Weights of a small GPT-style language model, trained from scratch on English Wikipedia.
Size: 12 layers, width 576, 9 heads of 64, MLP 2304 tanh GELU, 69.7M parameters.
Architecture: LayerNorm before each block, learned positions.
Training: a variant of Adam for these matrices, 4986 steps.
Each number is 128 + 24 x the weight over its row's rms, rounded and kept within 0 to 255. Layers, rows and columns count from 0. Numbers have three digits each. The size before them is the row's rms in percent of the matrix's.

# layer 6 MLP up, 2304x576, rms 0.0238, rows 2152-2247, columns 360-431
102:125130116126102148125165146162116112125136151123124134137076137127084127105155090197095086106160132117113078127125149105164124165106111134139101082112135131149156116102127137098126097145122145132124144124099139148142
101:161112137122137132134120126120133144094106147112097114108106130142142146167129128110144129137158102132164078163140090142148071138114107160163152169145121117139154108162167113092139149137121113138128088106092137196131
093:106117163144099175122122128085116066115142097122134129086163123100132100167121106150131133139140120110111135190108145122163144173099161115131107097122169114128108159146143129120136108129122123148130119101108105136110
093:142130087107154156162160114127144134111078117109149082136092142112146114112119085103125160163091125089167106128161096111107103125098138142158145073149106137156169111105133088123108096113109114146120103107142123154085
085:135171120115106114104152128115148109120104140104142176113127123115122146146167083126144128126101127073060141126125112083127176122122133136134115111115133126131118128142146103106114132141115129171112118130198121152128
111:118108101142108143102148132156152122161114166108125146133110089127138120098173191131111117110147111119117129189140086097149145153100101144163125123106128087139166182150092104133110176098113161148100097092166116117122
101:112105089117116127141162147151120108113120149119162139131073082103168149130153140125110113111128108123133134136163140164139137117163130163131134119120123114134093116121098121101107136093121130160139130083105152109116
094:158105071152125104144140131129124141124102132148106184149109080158113134104100070128155126099075105121134110126133104124130118095113073144078147138140133144143105176119104111155072146121139117188107084123141135120126
099:129146086141119113146133156104120112120145106120112121114148127147087135101143162068121126083183124153128096170072084146133111140092161141154142116135151158090157109151155140102132095099113111136120122128130168115105
113:139139123129130148137164085094110140141122123142108122128133111099126090111122114151111155088087117088156125127141113105118142130115094170168082129153106143124094143159103172120137154143042137134108124110190125109107
095:104125156092108172189154167144134110169083113132121095168144134158128163119124087171108084153132128080123133128129148112093099135174160157138152089133156123125158121141118113165137104160128151105155092085150156183158
108:116117072102151121132147153118120147073144145106113132158069138145113147133132150127161161153135108108137130125102151136101122116121103137122158103148153122132125155120147167149109081140133135158176139113127115141128
115:119102104127178147195093130149109107126126110120129132184089116092111133129123071091130134135152067154132179149134142158134154111134105136097099151150145119120125142190108142135095096132109131141131132150141113107130
118:129160130094193125149136176129121111126150134171107114146123079134142140094131112108167125129112158086100132142091105147118138131105093174159155099135110141144147129151129127129174148140106128107176133138144163158121
110:145089127142158112135099130145163140092141132136141157115101102125137142132128119134132138153134105132143130112111143125128105094106143134137141126115119112135117109130150108112098086104142125179142077141142141103138
105:149126122104129149125144178114074148124110203152164170135145127100132129128148127120112111097146133149119086118153109147154156110107117154114148126124129125126144148155164120127102138102105165160123148135115127085132
092:150121121098161153076124161126115141123135133123136190144130109153127142127115161145133141152150111178146115112142153122154165146129091142083136157147148130090068164135160159140170109080093062130109145134114129120163
101:120145110128104108159154123206118125126118135173128138156110111092128111126132145119142104118127132077119099137131126102181144127109145157108148111132125104114133147141107150158103144138127111110100092153124138101098
094:114149116092106108139109159150126097095098143110082123127147121112133155153139107153143104170154134191154053179102091137118104116111124114135111144084096144127134116112150073141105063113115184139111095086109160097120
111:110129108105148111092135141145116098101087145117071090124060118115097129141123096119144117116163084119118114113096140141145086092099156153090132150129099116121106103099139116098134160098129118139118105124137125130119
095:110090126127127158158141149091135148119134122080175112133104152108130131111139124138126111143112151082093142126155105114106116123167114155158089125108126126091077105111137130131122120140142066146096102118135129128126
102:096152161094119123111152142142125111103098122134113144149128150114141141153097111133075047107099112157169094175116131148091117126118092147146125131148115095120153125129117167141158159132117112106160132102132152116081
095:128111133108113127124131109120158119143109159159119178118105158121112107172110121175097123146188122119127086133149103119084132153119102143105140111146127090117104158121137142132143102148103168121118120106125140108134
096:162095108127142150148134119127095092145126146120145129138098145083169151141174116079128142127121121110114096109103095115098128129112137167134111173135193119116153124105086115098111121112133069170141148121122118169133
107:106143102129143127122119153189125114134159122103077163151113124139079097146136163161124092100124109094109105152091095117141111119097121161160124109141113154123093132137082151114153099147102095131183099128128124144115
112:167127133148145152148112133147079144145143135067127157124143124126105160120175110101128115123110150100109141113111111113183134185131091119110136087128116131147129103127118170086099078131135190109128165117123113153139
109:121144111140141121097150108151139170110132129134077115146140115159121174117144121107114098144118142133131146136144119142130127169131153143153158117145112141133161175150161109131106095103083081116172146105096091141109
106:118058112135098192121124120137144136092121141125054117114115156106166123163121114160153092102161121095129163107141114131132103115109105116119126132111134120133111124135140173093128121137073135158170142117176109153148
097:155148075133125118138181139132163107154110131151110161139121115105134116090108181150145104143099125069102143113131138084156155103138125117126162113152121093124141104134150118113139114118141168118137141112128158128125
104:079127101098134165156139143137096163110111103092120116118092120122142127143129131123136072119122128129150137160150107111122113085120092110154149142114094085102150130135116126142152142134116131099130112120149115156110
108:180138131147146094132153173129143131137164148127134156163102109104172122156088140133095065108131121124082092132142123138156117126161138165096157157156136104113139127111099172074142105147108151160121136110115142131123
102:133055141111137155133149118128142128123124110111109122111128136112108124141129136147126116109152103139153089142135124121166101122114126161127132154168128119130127137168141073122104174149131132103110065117140130144099
109:115110111099121175144167125117103091098116118084122138124101120138086155160129109146136154101125106141086139128086097157168083133117086151099147139140093128134152153119081102091141105097138142122124116077181126154137
099:166137173118117137096139120093104123096109123124116160131144115141159098171124149119127136110126139148122134133108148079179157138148159125156119115108123111137083127140135112089105143115117120142091095127147136126115
102:106070075086143079132143112133124119131148068154136158127144110160101132113107087134122083117113131140103126149100098121135135149111120112149117072114098122150152152146161085134126092116107119144107117098165121159162
104:127096152088127155128135144144141130139071164093124170094152140115159138107136082108122124111177112143118141116111123093147121117057134118117127140120123108117132140085101097113114092084135164136093106161127130158072
106:097119135117179124135155142140091115142139128113143163143106102140093098116170138147110130113144140132082093178110136116126143096153114114128111067157118164131127110116098142151131131120106113107152122111130104128161
096:125106104108158118094136144088150138139163172119117126093140105148128094117136135083107139126147126151142140121110124110132122123116168141164121119147119080111156123131151144106130148104135104142124122143133141105101
102:154114099147132131121151140142079143155106135106139126130102105152140144122163114124138106108160111115097085138128102085148173091113127138116103116139143105136159146174114128160111160157109119137117146126132152163122
099:113080126119143126121166139128126124098122155103124144138122137080101149163124120154148169129121108111107117148117136124149140161128126131111145083088132092108090129155097138091112139126134107131113110104111121128128
106:127141149102105135169093114128083103108146103083124153135123143103115145159187161125156103087176078126155160155103145110130119122158095121106167127118161121151082172154107116160136102126149154115147109097116111136140
103:120153128127155145120162128167142134113129145140158090153107093067145090119102168117126117090118117142134134124153128125170160092116122216061133130129090104122143126125118144135145117146150132105115151100111116107100
099:135164099120163131152124141132117105116080164166131138128046131098150152144171137141123173133115137106129068117146110094131125080110133117113079127138155150123138199113109129100147123143130105159151117117122114128065
106:116122093141127131137135124100136132123131141122088155096130145125122120122141157133100117116143129168080154178140132142128157139111142092133122112106115117103139176107160145067118100051122160120125146121145109167099
097:149119119112105090166178165158122117141123118136117115116144128127088106073139158081146123143143095099163140137110138126116157122100147109128115124123139090125109110107133143148129136149104113147136141134121127149135
089:167127121101149116103126143093133105146138137116107144126084108121110095183103133140101112119142118150109124114111122084124125121157135132094097140158124129132096152112137086101137115111121119145158139088167147120163
111:114156129126152087151127137154124127066126134160099134148101124114101116132165071135155120130129113122117142118092128137123111166075101187108136128144161102157152101149147151163119169139098116149127141124145146171162
103:080117117140125094098109160143137121130145136090094146158118107149106148125115119143114151157135130145128173112182156104147143131154085137113120145136106062110063167133118131126137133105094179098165101136147134129102
102:099126121130132155103121157152101044121169116127123138140166124132129120103182144092114098130119132109097162118130143139176120177140099112140162118135141086100105142148160117138117163144141127140149139138159114095118
091:120108127116099124118146135091089144108140122167106140129143120106082133141151142108118121155129113105145116133120088120157122136135115126088150156103151120125120134145139149084100148131109120168148118140120118115150
111:124140119115168174127156118113137116096113112105093122161112119137102128115152107088147081141119132092115103163132171147159119151158096136136142065096130148114090106169122154120111108153114088145167119119110150156152
108:101118088112148150164149136115108147147121158072111142119120144158134148128131172075133153128120108123122114109131148129124138111113116092161161062161117142135154162157129146092115133127158102148135139106147093108131
104:100093089113155165100154133163109155065118120154110123152131151132105111137084117113139126116157103121143123132135126142183104099115127136113128136160168104125105123121105109074113141091089107148096097146166145110116
106:133165068129135141166162150127160108160151142147105146124142140119108155186161081124049113086153128136137120140075133088129108174100136089138085111150177111103137131112102148117159144120150124127128120152107132095111
103:124095122146124122158099150089147122111154175107128116129115119126144133125169122099130117106121126157135104165116131116167148148090155135131120127160134077132121102133138166096130159075176104107134125134132138138108
097:128127154146170156167141160149153137121147106138116141100096139131138108111136123122133126113114119134168157129090137142144144108063139123168126128133116102137134132182113138128139131096156132102125118100116126152111
086:123121180126141149119112129096123144147167159175163155122142165118112148119113139111135110151201159109119108153124102080120115161116097191165126127179133163105143059123116127142140132090121167115124101129136132131124
097:143130108126102084110118147129171117133157129124105131142149089147104143113103129088137130122130110118129121102143143113095122177129127106138137099114132119083118133166107092118163176158104123130108141113101120154138
101:107111124123161116200131156113105144106105097112095127155135119126103140153119093096136116161102115134117122119109126131111152137163073139150142137139144138139099105110125135135095093142106141139165142079112144134104
107:122133115100130100142100142149110108121086160122132135147092077124088123124165108059139119127101131140151075144076132125091135143100132138150101135112124133136156084129148164127141151154115133096170107117104112139138
093:077142115084131135121122178115097108125098107142131149139134129142117152133111127101121135116120110132089091129120119100111132135122143130154106122159086147117149142116129142109149121150102108134144140114157104112074
107:108113110106127145175132088123143124071147118145074127092115124135078136136117104157107139139155119128120127139149129153081098106059098131137128113143154128122088129170088159095104152159109117125129132117160120128149
106:112106161120105136138127169133126132127151118160095127112090133095112081144113098158103100106159136103114122125127129136137145128125109139081074115095167077155143118148119157153138076111145128140143107110167146134170
102:058131084113132146187114151120134117158120115093144134115109133163125135197133124133095110124164113146125081163123122094158120117101138127109132166140123112114145130129083141116105101080104143092140127110155144121123
082:103147098126108146112146118124129115119120132125115138110055149128165133141130101184077119093119137133143122100137110111151108148125104115102097120135075131108134135130136120131135134124109130134157094120142128161099
084:132098066045140146112109147123119098147114164114139133091152104114147117092135114144085089130140167117104131128116077119147082140124121149122144064162159138108134115153139107141120142104113147094122145055119139132107
102:125084059110118153125132145185082152116146156159111166138122090118099145154141134187117123110129106135109137130131130105110095096115144128156087131133155119129139089163076121089111148132137143115158144122203123139101
108:064144121116129099111101115174117125132159114150093114141088105108115110105122176082133096157170086121113154141149130138102083131141107144081095147115114120149147161219145143119113124101090108165194096143136131138126
098:131115137150134115161128128115110148124113121122151113128135118125168147101137098119113110123118138103119132138169129120111170174098155153152158123146134136096107154104119108138120109108138101131102081077128142104104
097:106139112144150116221163160135169139152164117139148096125133156131163173104127088149107108098132113072144130111143121143127131178094144153116164094175116145134147144090131124157130122153108114100140139128130127149119
098:168100150112169118122144121120078120148134136083147104119137118157123121119150134125116124110135117152092077131099095127153105139112152146122114115133150089087139117121116107107117143148146146158119120138109124102154
094:133140151107105142094149125127150115123123121164056155150142105122112107084098156129103142119118123133109126137135106103115139151133101132129137122174147105078133112150106139084121151132106132103126089112120131143146
094:106142073102130105128138127154118126098117170153139128118096096136147124124152168134125144153152143099120149180144122138142125097114126136155076100191156160137132141172126132172130124075104165157123115077144151117090
104:126143150142129136112107165114098095168114150098140148160168112126079138126083097125136117112126112087113114132107138112118148113141116121146097082127113096152141127120074116108132145127095155135131110104119107104108
094:124119126158130171127137122131102148125135081114139140157091099070133141097122092110135121089094117103123129125107155079099133088156108118115110148123137128156155134144106119131126095173088128132154129126136096127112
101:094108141123116127119152129068116134180160145137147093158128100167115131117096150115098135134166128163110123081121132121128118129126147131092155116145114154128127119143137148114133136087130146147088069117162128107118
091:137119119124143112131129141116137116129142149140125119097124120107088125126133105173093139111160139131158117142140116141141151147069144115104149129158123143128083128113108098086091103130127091158115137120128058176136
083:140106139146146095103169167132143106142133171081110162137120152128095110135161134081126109168128156091144111150133095068175133153108138114147141110152195084159109100144119142147135142115116136125115159097114152121123
094:152145096138174090124103151146149144128120166112097147120142129143086122107129117139144078136147107175111112123122130154098142131129101141117173136162156147108165161183124087153111093103120089138137103082096124144133
093:160141128087119133142133165138087113116169129125151169165134128124131149111090087130076055097154094114149078138115098143135129118130101163138126103151143139088120108118133100158102108161084111142095136120114113121108
102:099150072051152161177106105157120103166134164087159139104127085086131159142138137108073152097115113168130153130090105125138134117066132110141103133174099101116154151129100114092115113094161128132143084106133109103140
087:123132154098155158119092138140148171092122139128104135141116084100123143164128145175073100137136110105121111139083135127147127114136116118109130161139115143108150150121153149151148088122147161150193152121104112137088
105:143118116132104112125109159147114111115179107116140183116134109098136129150182143092103116144146114086072160116107113145115098116140127144138188129107157105102080129133124129168114142152153107128133120114175103153094
107:167126120107164147146136143098082138141142146111129168147118143161117126181108146110099117104097130084123103137150151163129140121075115106086132154114153144100123158111107143095121119152122152136137093110106090160164
099:140114132122156149104104162117147137098132140135130128116117090128114130110182143158087078104164144172122114109091107087113045119111112160122118117164098138133136101140164156069109067102123158147144124093089143101146
109:136084146123156123124117116161110113120114167104163161092119120150134142159114097154112153120133116102144106118064177115163071136133137107137101152151133101135144150115081124121153130117110077175135117121110081129144
104:106146078136121177195168167135129084090101128136132141115126117137127141090129140107141121143131154166106135149133100145178112143154138086135075119124118076134110098129116173085163109094150183110163087134154101151156
096:108168076131106083112116140115128131127109128098147136117100113127112099117100151144124133159130118138130081120103125165146147117084128142147158107129144085116143186169136101107127150083125116151156076123137130152105
111:095136140175135148156112165138171115112145131136096133148068137127148116137139115134086125121092150109134140142101151116110131145127155127163099105117117131147130150107135171105117090123052120107155111126157144101119
093:085124127130165156115108145160106117081104107128087123171098161082136123130103128061144092127101135152105065120164145111136132120141142135121130112114099100155116114125136172058128111145103085143185137141088147114098
081:186124134146146124130108111169078104101123093133131175140130102154139089132174132169098072102136099150135089088113079147129130111126106115124151137115170119128157118116134115125100132116157114106126128155079101144156
095:088110156128105128110165171127116104120083179115129160125122143110123129134162149135094135098091129119103128157152134089164143098124105141164112139077091107169156141153154099124102126115135113116082079089131126109092
101:141157153128125099161130139147124109103161110126135113139114099137098122167149124121077114168117140094131119129165110096140165108092104100128143132136096101085126126089124123154144133126143138127131139073122139115114
098:084157081099148138120164112172086107118139074140067159156117127105127102127122083118143128142067129068101118105141137124109133114117149159140167127130133119085092126133098150166120127153105143145163120105177112109106
100:101109146127111139147128109166122135073144110114115110153078163139136113139136122133110089140126121142136107134157116118128082086127159148103100098142181135081101178132108137120141124142152162146100132145090128119136
103:138115083084134161122118163133121156127105103072084131150126082107154148146135157147135062073147138101121117156088169152137115127112144101134113170125105148154181120111132119137169164153095120123166116115098118153115
# layer 6 MLP down (transposed), 2304x576, rms 0.0211, rows 2152-2247, columns 360-431
107:079126088135107122117118129131145108171146137110119147150108114145100135182130122143128126130123126096154110129162139120124070111108111087120137152110116155131074146124084073126152095090085134116121083118144111117112
101:156112113139122170127121117177167135095116115163152120148169145071108117105110145090117077123134132109122158111136120117092177097123158176138147115107156125121170093128176122145174102101183153106106114124072127132122
099:141104142101138131122167146148135170153116175142119142120120132161084129126104152124138154139126119125133190159114099167139088170151132068116101135109160149169091136134122154097074088100114125143121140159161119167120
088:138112170112192126141096113117145140098150085121151125099156124174120123140132145130138133135154114142110135133122125172118158122124150086104135124109128145116131119137119102181152140143160103148158111147168134138159
077:109118116119127108138197132106132125151099134144156112138097157160132108127091147152123147109146098150184162146116124082096118137141151143107116122170136147171094129126111117189143130124102120076124140114109169119167
118:083110131136130104128137081135148172124094149131127098087085097107101144122107119098140169153162121145129116087145152124116121140158120097107121156152131114137149105107132147142171125185136174148120141110116114173069
106:132133125118134097193096169129156122142159079124089143149185109108102103109143143133083150118121119139140116139055093127100117130120099084138169107134134138165134137140162135112092145162141097127131081154114105105133
103:112111180108154138114144136120150099120157109130114109116149137175109121183120140151157172138174103116159176105077127177101170153105122148150134106109081112113083101162131135121164108120141192158125133125178100114094
101:100142104100127135162123120120136146116111072121155131107143137111100125104120139129152137119109143134119101102076142122131166098115116111097106112102094099114118127126146126167150171172133137086150136101136114099150
123:170136135146131163108130157136158117118125133099107119121088138121135131140113153147156099119151128106154173125126073131112116124131167133092170144121141121120135122123085110172145118152154128149068083161160130148101
085:174129138100140137122125142121137140136157153136165071134112096102135105162140113107109167185096152116094106147125139143118136150113211135086103118125148130120144157124150120144147131118142159132145128134123125125125
109:146162121138130121140149109134121149116135083126072144137095133142122129097124073129116147094129110120140183132120095133122125105147105127119132125136135106105123112126165130141160102106119130141151113141139122165131
085:121144139154160147095130120156154134116135117154136142182104127110136155136127115142135132101135137180102151115124113135159115114149100115137149154130112113138137142169106167129114129132112124162115122157127104117116
118:102149135167153134090147122166134062133124128138145115143116146132116083061147119106150131107138141123128110136123110115111129148119122126123104094134124125115176150147125116133107149101090134075135143144117096164118
109:123149079103140138142102138144135108133127071116095120141137147132084143131128083098168139141118145149147125123147115128149167159128106105157133111123124187086132162106097172138091112095165131120146136120124130140126
106:131146103089092096112130101128127105118156111082148098149118165162109160141179137103139162123146102100145110097146115122137125190123117174092118143107119127134113141101140101146121156151141095145121079136123179109090
091:123161136155092132157124115137181096138102127127089082105091153133096154090125122135146122134131126122117143132146117098131099113115129121133155175138142124135146102116075090128054121073170190107150146112145117089116
106:127157140108123094152123124160118131125160111095114137122152136158140142136151156107096109164126121128115168063094137103098108176150110160115131150138144102116112136103137157101148121103110138116067171140096151147122
091:113182153099133126129118143136148148095124117101134127116140140131141098110158159086125118134127120086130136128082148112106109151100133114088131090111172145111075100149159142131092100137130134100139140177120088140132
111:124153145128108130120109122155123086151119136126125154131152116073143140116132075133104117111102119111143078154116125128184150115143159084127153125160174101134169101128147137158118096122106129084107124120107112091195
090:134172156170138097136146147136110124139128132157076131145117078176129129118157137113121119176139130187162090155052118095145152146151146133119120118138134135143120134119129102136127100109129143138139123144152143114163
099:152116142125158144133098116117105116057113137110192060118117093148106106137127130145104159110109152098122122108131096116150120124119112104104109115136144162138155133164131086130155086176149128165115159128134172143116
086:118115132175137136108121169125091171077143125144124134135122109085144138102121060117128135122116132109124085128127118146083148097132153138116113131127126128132104106142115101146117153120123140136165097104079109098164
088:117139145077095157085126131119121131149125121127088085136116185103108170132089114165086104112137119176097126147138152123141152109108119104147152094118097107183112111108169151165141126094123146097113089165156138125123
104:120128113100117110115140103117159088104128132127150081135137088132152098082113119110104177161089145126063128174111144147100185120153142116122076115091145121148055152155145110101141160112163147172155114133144124124132
111:145132133140137149111128123086161141103141121149124127117130133176114166136155084135149141125137124166114141139145125161160100116156129120140165115149098126138135150134100179149142144096114086136141119096139143169175
113:108053123126136119128131120121134115095159149092156123123120118094140179119103145142112126115158129148134084160124142142119110121135146128140123115085120105120104123165130123125167130121131113094158087179102150123117
113:170142185121088070047122131087133154133115174140129090101118133152160134156137158105090134147125129150152154150123129098104124150129126139128104157147136140174134124121138123148145155195138149120130113129184108150140
090:152120156139123163115133143121125141094110136103120123146098148144144117203159116107093185107105131113120141111166077130151110090102116112104139178134145147130124136135102114133171127127116102093114153169143117148117
097:101127140172106133217090128170139140109126122107151147129187127121123132113138134135155118108166140110136104123127145103129161145134119153145154147138163132164115113123122132147141121136104119092119106131110136116123
117:037109129090168144109092116086164104098119135112131130148107141134097147112078148170126145132153117161158150081109120141104130145123131101149145067106120115142081113107093134117178141087159151137109112131123118105134
099:099087161145114129141122146133115099140113146124104105114170161169166072123122178128128130126139146120145117112181132167066128074139110142146123101149152102117122095173121136111086086131150156163141106121151120116159
115:142095108189134134117119098110158124069117141149152135161113108172116125153124127121162123190117144142109130127142133121176142128157104154114123131122086068142125116124109127091123126079149174110078163130105133114084
100:137149140135127106125133129110086158153123162165110095113133128118131139116175129133111132124128132113127160083125137110170134161182157164096176112116148117105162125125155088082144118127101130164063122120125165145120
101:149165126128113144113158122106103141090095123150134144160163071146098117154126087152169085146133114080109144177104116090110124155135152121126134115101127139144159116147145127144154104093110136134127161148138111127158
098:116143087102134149162129115136134143088145105121132112109123185138132079119111148148133102157103128088136158083149124132118132122153101125165169133159141104159118144143108160182111136157088104127123153154141125097160
108:138081140123152147104155098154157138062121120173150128097114158138160135128104099120124111138159102140109122078113167159081140124102103111104138150118145125128142112106103126126097094139105091102117176158122129100100
077:116100105172152166126135134132119125088113156122124130102153101100135118116131092143120116110159100133109136080135140137166178087135114142075154083113091132144155106138163136149148108091163096144124154121136149125129
092:169130082106111101143159140077133158087133161140144156146123139118121144121096102111172160175121124147120117143140161166117172154120148147088091076120161151154095124158174137122156131118121091158113156149160144146093
088:114108121130137134133144086125134131120127114113119125104108114127143095133117161145104128094137118164128153110125144103146154136156147123151157181135127131130143147126116140120147102158144133121100130093165169121109
107:147108093108136108108072149171129139121136142125108129115126108149112098113153139113135111193114113107103119127116096147099112131100112145115138173176131152135119142175182125174147146162166124116163137139129151141114
106:153126145111136126117111112109131127110113130141103105109169131184117147118122124122191134131147102127132104145097145155092146142120095106159165107129146147135086110137138135078142154110110105147102114102119109143156
099:120149218114128131096151124129174133124131160123121120122195117143124116077102145128131145123128162129130158110149120071137148156107160152128154123084171135141098107167141121128119075145120096148112156113087157142148
099:081095188100145109118145121131142150165119118150113154143124141152123138126137118144124183136120119093149118143098121136124118124140158128150144135096134124107076139149094110151121129144138162154159097132142137126106
087:096141112113117125124124118160084102084106148097082210108125112144160138130159065119073104152134141111173134125108106142168187116123142125121144139165111102101146126144103119099098108128141175098139116144103129139097
083:086124103097099144143120095189134138128150106124108144158126137161122143086149093129141114134075123130145140087109178120082138123124104186112139166123132114118184106079107109116131141121125106127132149123170092124143
109:147089135167132152121114120148130151139127149145136097124129141130117109107126143125092154148165112172100114123156079139129137118127139101132113111095127103072100110143161171143131124085099117127120129133124168084107
089:116105111146113124107089133141125117083098158147125153092137105117096076115132121123128100106125138100186141111146127135111087092150115136143111131135128134115127134122152174151154139161117114083146148154119165162138
106:109126126125152146156132125137122091146152100125129156152131123100141130089110130164119143141138143176121109077107140127132159111142130118137117117139143149119151168103110159140115126130129117120137108058128129145159
084:088106147124082172102143112184139129134104163127136113129186163134150133106115102144126066145116126123111152119157078142084166138094130138171101090141144095112098160109140161137146164119132150113109112122136141141132
118:136157138140122082146168143118148137132155080139107117124129152136081140068129140134115123103116158133134129133130123108142136104138103156127134093078165072117114089139111120076166167123142144129170133164119107120168
113:125125111091091135087119124140161116137157132173162124146164166158148130140129104109112091138108124116107138085133143147135124131123083126109124109132120090127097088090089152182117121098140123097135111125117160173156
109:180121122098111117162140079128147146145117138118121128123120123144084129080122126124141168147091134145179095092103108126141112138107144120141102178114106146172147137119136075102110159140102123122139144110139147129134
112:070144181130126139129135119144123108131121172133148116127131094121123109115108168125156134127107135155122165136131110082133119100159151127159156148088110118145135130094156116135122114121133174125136130096142095118141
101:124078143139109134122132123162158151145151112142126179139094125149130099133087127110146148140141152131124099133098137118128128095154137111153121102110108184148118153092137137170104113116110129123135091104140146108116
100:105164091141087105123085124100139107131138174150125113128106120123123148113125113130081083141112129163114150105110107121125126092125140119123160151127132127139099139114101170111141082096117143173102139134158139170134
081:139142140138113154122131114147159125169113084115098111130110106118151123137120142144109104135078107118139090083125107125157161093146116105115127121113106111152116083176129112126114087116109166142104134113125156092153
085:155101132189127110117124107088142096143134133160134104088169171087118150099117107133133174136107102118158138137127091149140117138152125094113120112122126165124144115141083134117132118107125171149158115126077123126106
106:154139103119119089120115111140138139151131129129157099125104125124130125107102166133132103094134139147082125146128156119172138132140138114134133101135171100128105155122134133117119129141131089127136136142127133101168
107:126144128145152134114163083153142130119126123112160112140148124176124119115102126124122124105106138203164083110191095124155161142127148156146162148142114111095121157155102065140086162133140145128161172117137123081156
094:135136096106101112141139123118120146149155162148121135126166117099081128101100139175115134120143109124180107122154143134174116147161125118134153137138175127188117127127099140160092151109105171118157143111112159120107
106:145127162119098128144174134117111146162154098129128136106139110060114107150112121146119089072117132121135134196118097102109114140103163140121138143110041158123163088120152111150138115119115140133121112067127101156145
102:133157086156118114127112151143126122094117126132105077158123128137152120138107159100150159174132120117095118127153145093169126130108125117113148144132155121144128123092076156100116149121116133129118113143148159095115
108:100116126167145145122119165123159139134174121151109118089090143152109117095099046117160101115140123140093133151124156141106129081145097144131088126150131131159151137135137107131149147204100123141139086168143118147161
075:119108120144129128134117173146144106163152110140124142156139128099090166115136148138147138148123101093117148152125109166121121124158107149102106126100130107119145121158158137117128122144121130111112139156116109142152
074:141141175168149111122158099137136108115127165144114109121114111108145115131114129139142131146087073138129161096101125128110175115114176215137188190093122131120138091099135112123134111145142122149139128148100136138134
105:100140154167157139162144083106116138187145097125166078109124137126175122118114092116138139112124114112144117162141133089080098169120166133087157163115140125094128141117102098133121172146164162105164115185115118137164
110:109124181141131142126147147116110082115136129193120141165156131180095152149137141119144131143173134123142123144079095109086135130160124181177137100150154107150114123103139098099097121123147151096157105136158101152105
097:135180109149109117111197157127151105106150129133103085127117136175148124170111150157128135126112122111118121117082135114078137158147144122149145123106124105135130173119155103161138127128137136117173115123130096089089
082:110155140061158118106104083136091162106087163080116121130096126102083121134100165114163139173102107153153064114127085110129178158137158140115140163098128120125112106130146110089146153096126109128168116159146098147123
100:102186093091100141124157128141127113118108144092107135137131115126124116085125114111175071095114108125138125107138118117153124116107099125149111148118091139097168111146157143124123131178132117125129171068135140154138
078:103139126100160164113139148124128125131129169060079102159096172138143083130161110155138132109148125127148138133132122166103105099126113160159130151109120110131099187126143183095167119158138104107111116131110133102144
089:049114136161154149120093127148129121130148114142140131127109154115163132139149098119097119116119138145108133143167152149140103131169157106115116138124134130117167147138136171031099109188110104136104085114151113119135
105:096126132101159144127129139130127121137138093156113138131137132132125124126161119089094123122166092162115129153170073188135104140106120127146141149139132147143095120151173140132120105114094110170146141163107128156130
102:133154116087172111141106152164121092124120147132102108090177130160088113124152173148140117151198123156106096122142131102132156144119141152128165159129104178074122117077134161135107089091137145104134121139119105130168
103:102105121168166083173167100114139089171156117097125114110152123148102177112091096116115143130146146132157130123103140144087118119150108153182135153136102095099134133104109169112160095126111116104166121150145123150102
096:105152145111125123144142091114121128113090103122140150147174147148124130113107114098100149163117164110148128114114118090112107140136107137156168132120163139134130144131120216154071114114124150095135155109147139144125
070:150120139142113104090163155140131113147111166107147153176160136101151125134183167136111148099130119168124158113113141115114148151115162079149126096090145140115132149154126136117150095132116123130119132150152138103159
088:135095150123126127127165129085101113167142133121126056144114104124153090150131143137092174093142119074123151095112127164114147148126171111161102126075158097127095104066088108131165156116134157157105120156095125133126
091:092121123101096082115113075129112102115121146089097119166132108145084134118119130136169125136140122113133177108123167124119115130135139141129162138102108069125126130130172116143140088144099135145137136128093116130110
105:211150152148131144102129140107183141101117100145080134123109130140138132135115090100155072094149127102102118149142104129168121139109112130112153116143145152151138094132114152102120135074136121134111143102123085153129
083:144147108087145140097159131160124145115146132122083064178141154095099139152103143127133101140172107119138149146161137193107155157135106177131109106124142090089141108139125140114109122175105141108132160113116165136110
110:148155192123119121145137095145121142101133132158128112158161115150099144131143180156140131134104121191095128113089134114140166109126149153146138145133098120112092129118187079153106125064119122132147114108128094074115
104:135151112121122111131099146116141166091144159093081115109147173124144128164142082117102104094185097096147155137130111134101148125121148174106117132153136130118141101132144174112080108154094138101134135107130134153124
084:103135140105126130107113107101145117161154105156100136092165122124112139106100131132140122118113122116092093134109104171141183094087075166151175131127114158164119108091173157157145132118113112143151116162120151114088
110:154120144113152079156096151171146112119120109124130149100166124127150135076115131117167130076150159126123076145130127094125098154117143124094147131174191171143120170108135158117120120155110125103147138140106172126132
111:139143166151175152100127123108119107150124091131144139132147076079131149145130091164092125176162123084119159138121129076081152126076132133114116114119129101136140135114126112151141179113058104117129158132140117129095
093:150120128123127152088141121131136150090133151097133126131167143085149135136085104124133107167134140117128130126076134134153086153101109151140122099130124108158070051137162141172091116133150177115168137142113155097163
109:113138105123122127094133125110150118120104115100130092120136147181131143166063155140089121111161146098139124132135139125115100122145147135149088124107110156127110141128107113113145122111138120119132147149122192118112
097:146108123113134137158152108095118137153126145148138164136133114122103150158109099113110136124178121095119127125065103151126102146129159142116087088129134151173130121093137138145135133164116128131102126169132134143151
078:105095112079091085133083115124151127099122193126171144129165149112120115132054109103135156171124108081131117127090117084122092168099119109132133140100138165146093087129127145116098122135121113127116147125154130101143
096:101137112137129124129129092088118162133151123173102102102121115178105118141117124115127103136095101135125145109168155116137159106141130127109114154125145132095161138137134151170158189130151106138158116143140115142166
105:108156132099140147089058130143108131145128107101146178112106134138145142175180121171138139100070100155148115122122121140114087145122061127144144090138138174117113126062144101143136112189168179111148147051105125142128
108:140151119158139126141110159104128124125116194091175118100151122144196130077131163146110119136106136132121135038106110108135134100135125136118150107115158153118127122122161168086141142080133102135093138125148116113124
104:120121134112156117121116149147139136149125118099124153142169178100152121118149131165151121130108100180141125090092075126152154147107115109131192138120087090167132115129111091160139150094091138138129144143122152130120
101:114113128085127119133135117135204112088145149157104155122178145110125139108089105111109112119128105132125132151126129125138115080093131132108135099122143123137122112196130100079139120122136095098154193141131127120110